config = dict(
    num_hidden_layers=10,
    hidden_size=64,
    num_attention_heads=4,
    num_key_value_heads=4,
    head_dim=32,
    intermediate_size=256,
    vocab_size=13324,
    hidden_act='gelu',
    norm='layernorm',
    norm_place='pre',
    norm_eps=1e-06,
    positions='alibi',
    qk_norm=True,
    attn_scale=0.177,
    bias='all',
    tie_word_embeddings=True,
    parallel_block=False,
    init='normal',
    init_std_qkv=0.0566,
    init_std_o=0.0,
    init_std_up=0.0566,
    init_std_down=0.0,
    optimizer='muon',
    learning_rate=0.0166,
    lr_mult_qkv=0.5,
    lr_mult_o=4.0,
    lr_mult_up=1.42,
    beta1=0.9,
    lr_head=0.00943,
    warmup_steps=0,
    schedule='cos',
    final_lr_fraction=0.1,
    batch_tokens=32768,
    max_seq_len=256,
    doc_mask=True,
    train_tokens=148600000,
    max_steps=4535,
    dataset='wikipedia_en',
)
Each number is 500 + 25 x the weight over its row's rms, rounded and kept within 0 to 999. Layers, rows and columns count from 0. Numbers have three digits each. The size before them is the row's rms in percent of the matrix's.

# layer 4 MLP down (transposed), 256x64, rms 0.141, rows 224-255, columns 0-63
087:488548518495499482552497528535499508484471478542507521508485498501482463524499524465468471430455507501466523476474474477520493543517497489520508502545492483517498521532516456496505525489497476
082:506508491465533491505531525508476502458468479474469525496529498494482472478503486468460487503486485465535514512527535486571503521501482511530537525525516508475483533498451487523450518492501536
104:530484506539486487485458498480546519500514507452506541501521487475487460497487510554522516525493549501493480465518451528510529502502539496534461485496502498505489480481535496469470448517512500
091:499522479500565538548482496499491500539457487492482485524473494479505488495458481469520476519489531498514502485505533534483497526513482476491497560528529492457486451477518539489517501486508460
100:487550498460476509524534474525488506538495521537506480457508468530514483483477481504487477470486439476546522522530481537505488503513508456494531459496516501514464477487551494498498519498505517
095:534496479518516539511470498502524484513540500476506472457484522476481490503444460520532466536530443496495490512521495492496458531515474498490503565514495463520513514479475514489536500524488479
114:533438514491528544518525463499500486475485501508517447507506450468486525482473514461478492495512474517547509471491514492514490503452503521503516472532503501511504508520551506565497486501508486
080:474499509522450487500526484503511492528498529483458505524537552463498500518505533523491533518528514487503494515494491531464458490495513488491489486472447514500545436490487457505507456536499485
104:501496465534498502492501464471544478468499498501484496525474552488518511514496510504525452462533560498480475475480522489520518521535478468554469491512476522464485485553488518505474512506516507
099:488490506487481501507473484522484534536524493457543539504549516487513497448497518476508495542535482519490499486477554500499536523546463491497517531487456508463464488495487500477480459509494518
096:502473529484498512504495464520530487549507522463529501508499478509471522517523503515516519475504432504526508495511503494526466491477444491539531507518499523438481451505530499529523493495452496
086:474508459469473485491486527506471501539488513524518474433488495527488463519507472436488508548500476521517518500532497543532491539486494514507506480475535511494476544462497506496512522487520517
117:527483550490503519488531522529534462507450515491463523512509468473517504465509525492496467496477445498479492502493446481495516523475489525494508471526505479515482541480518527479523490496563525
086:479490499484477516526515534529487495527474518476532498504502489516496472536510543490481514518483482515525550500527491514451515535558493466491490530467493541436471498516480491470467497474467501
109:483495475502460510490517471550417467535528488509521501481487488496495526519498506532490487519449522490480480520510476502538499514481510531508499465508503535489469508536492518562459501479509493
090:518508521536463487522472528502509494517492503486558508483495536478472488557510543473455542469461481501532508498513468467501511507497469506473494485503525464496467503495493487490519571491498488
098:428513496489510475503495477521504461530489558491530488510539473504497503551522497485519545499484498451488525480518508501461474507514444530490541474499491478535471516522489523511493498505491492
110:532543456510493509508483534480491462506500496429507464515521474519469484519507474527532484489533547514484520534498496518500481503493486480510535499527482459524490484498451549493513502496453517
121:521521500517492526517502543484507518516488516476566476487447498501535506514447511485489449489508540476503483492480501514498501469484483494494557469438501494550503486521525488526512494517470493
108:484475541487498500494506497532492549567472511507506514488555517495509492475510483503474532466467452477535499518487501517525486510471488486543455484464526515517506480511460455486491525517494523
113:509523468489514504504510517489474475567478499529458488496490460509521491477496499471522481509512501443529507503510476528512524502542473535498553468463528469506465467476532516480512528485525519
098:512481526517532537510482494506478475517494489475512508512490500488484488488486492517487495559492543471480525507486489520510515406547531500451511492481492487482532517486482461521480521494550478
098:525514506482485505474518535481455502509507501498525476504515466508499498480467497510486530541494492491537548477525487518545529464475505478545452502451539499531522498523484464486501519471448503
116:485520474501507552497476450512527468497458489512494508503551478526525513469496484566518498542527541485462489481467489463502531464475508507491507502512487517499501508483532493519442506512493479
126:506490523502495545497484496503485497505493529500494491551495546506477510475521491472491482524492466504512502434501499449491502480524491529449539542563474466537466529506471483502511480517511500
112:460490488536482505515487499497521522493507501540527497485507454491512521493485484507524514523494558502469504511444487488420486468474533517507497518505464504508536486514530433523511492514517489
115:505514507531534489472457491456470527480515497503468519513482570504502490525489502476487444487491535510473468501492512550511498529547507528487509460527468481492461509497466494505500515529532511
093:531486450478528560474510531442504503529537488502480531481513533499515487486492498492513514517542497499490464533518506532479479458462458545475493488483497484503493492534499485503456488504519529
119:459509456526502514502535446530523488480477481489488500499486508491489489494500509465523518495486530464493559503559492522491493469503531471497503514521469534464476496492483489501490500556555533
092:506517461457490476485563506521483501472496466514515506524507527480490528540482506474468489461464498522523513486487460471448509564472486509507547521505483499506498484520497542488511517513521481
122:512468515519481522478483490537494482477507519464507538524511489496520518468523519503497466485522471501485565498517497444463574510517494501449503486506455479458530485512494521497514518493520507
107:529506482504470447539511485503461537457501443514529508519487489491510501550486541485490478491562509492465469497471515510478500535506502472515482507467474521515541514497490528477492481509529519
# layer 4 MLP up, 256x64, rms 0.383, rows 225-255, columns 0-63
090:511511487525526546486532472513528514514520517506503504475462482533510486516459502507506518520529469497463457456476498459452477482527540515446487517527526516502506481480538474531480488530499486
094:471472492486496495508520507484511484501482504536498489550520481520483497546525456501509515478491520491509533517504512491473434454510539473452512509444506474509516510514460490528545512545495498
099:473468481477512458499453510494493476512508509524491492491539479502517524527476493535484497438489527529535521500490492477524440458486553508512470527467477491500514505532500541478498503483500540
091:462553508494516510478456520469500525498446467495535508533523473495518546497517467470498497531477536458525491511500480521507543492484501504464479482529489518523512475553509497522468501469506487
105:477495495471520502513476534492487483481529489496515522500523530557510489503523480510507485507477525488511533502434468445480475454488501483480460456532531503528491501523503501547532534530512516
100:464483477461513530508527545479500537465539531510523516537511483487476479491519476476480489484497511521540516508474447541464483515522482460507500498518513510520443470484499518508513469512500543
086:473532513491520513475495519521501505525530483481575500506465483528527466477465501521486466456490470481511455499520500492499508467522503521514524505524474526515477539457513515486486525482489561
109:499494512507495487502467525551512474496520534533470511496493504536481506551470496449507519509472548560478525483500511489440503477467503495484510534529463485529488478474495521514518513478469490
095:506516515494522474540441456495486506510462532485492486522483494469469524481507495494522505475446549525538524476521501521487447562480464502491463510511513489479508496529499500510531485515511488
107:488518503496450524506472568519500473493543508487507531508496486524512514489488503471512548511503484526529528504487453533485509489461497529518510476475487504475486452536477529505452512504450480
092:498542522471526536488494515495535443496519464522505523515513496514527515460506512526454500452478460529476519517507538500481515518481539450484493545494496463472539508490501519492529487501503480
105:506497496538512524481444503451498512494502486516523498489497502501478489489489472531493531519495473483535509461526484478509486497510541560480525543502501443496552515435522502492476526504512481
093:499546493548503507516515493509494487455534523520509525533458498526529446446473492507508498502519485497462513507454512465522506474500562486537512486509513478520496500476539473467484517500508484
106:517510480511519538471485472570434521497490550485498496516542507516507471481494489535499475517473510492499423498505521521487512492507519501481511504508543499528489507506511483517454486467475481
087:507508494511482491507507545471492513456482500516472510504472490506474538463489532463514501583458506486534516500471473557483530521541525509518471485478504491477507470490531505479493485526490519
095:537493498500520487497523502478539484512546489479475526486500480521506488456513461484527492466489500479457469482545539491467505503500492567472545524484503545472492523535520494512499486527497464
122:487522471512488526500476480511506469541443542525480553502537499520505496485492518495430478476494496526514515486494518501541487465549525497505497535512510476521522504488469533465471483469502490
119:514476488493494517494456533522458505470519478501556514512461504524494469467483540523476502485487481497540514476499519553493506480543512511505506472483511486547513450489501497535456456519514494
102:531533520505484503482493513513485523516494511521509519532454466516486489459531533538487488515502465507519473506498454515494484529471512518492520532513474460479455522505489492560507454482505440
098:522527490478464483543507475501498506551490524483510552500503452515482450484512519480471487451523511486533478509508489494510469540461493509497504502498478452515476485514481531497502458550521524
100:528538518520462495490494504485455536468480508492542548507504492512503491504494482499483539461510480527519494538504519464478523548496505496486487498509453517544500523488456506510539459504453467
101:503505503507494465476502482480529532500483511518501519489512461510474511462497503510534474498480538515436533552476559498490474517539537496521502501463490485470483496481523503462544488531469475
107:456474462499456508522523532491504481545515510484503551516519490450515487512537522495550509489493476511505521449477513458475490513492493507491477461504517489507526470492507535497498479566483497
116:461485530550503528545464473530474455523511560517508546511518515478496471489496476538510506504518502486485510481481489472501482485530456514471492501510470476511540452498519520484485524480511520
108:509467478497515493487484524477488445492512484495458498510487501479516456492585514543475490468505537536490543464527504508456473497489540500488487477511537481510509502504507499535518493494515535
114:503511488525472502525465491510449479513557542470490508503473527521498493522509521517518522505496504471506493475514526483494508465521506531462486534520487470561479497483531454561493478526475488
099:481510502495470475527470487508501498521525486521503525465522499517502547553531518491525466508463482551491533499475503492487473475479492518510495524491464490511553457442470459487517522516509471
115:505505464499469529520512479492485488523460531494500544505508516506482504471526509490460495522506477504524493516474504577499491499470510460495496577484472504500490497444505544492513455527495493
093:508511468509550523506433465500554495537480512509517541535479497544494473488535470507474502504493457496492469507520524494519485462501548506494468497507520516474486530524510473472483492506474513
108:509512516516478532498480524524476478504509499465507536515545481537482496480492499510512533527539448511475457522500489509516470519486507505431559493467489491533541502461496492467511500490530484
095:491487454444524573522483501522520508527504497482488530508504488565495473504437506504474522488523505494482485494500525533488491484505507519472488500524469452518529504482505501547496478486534505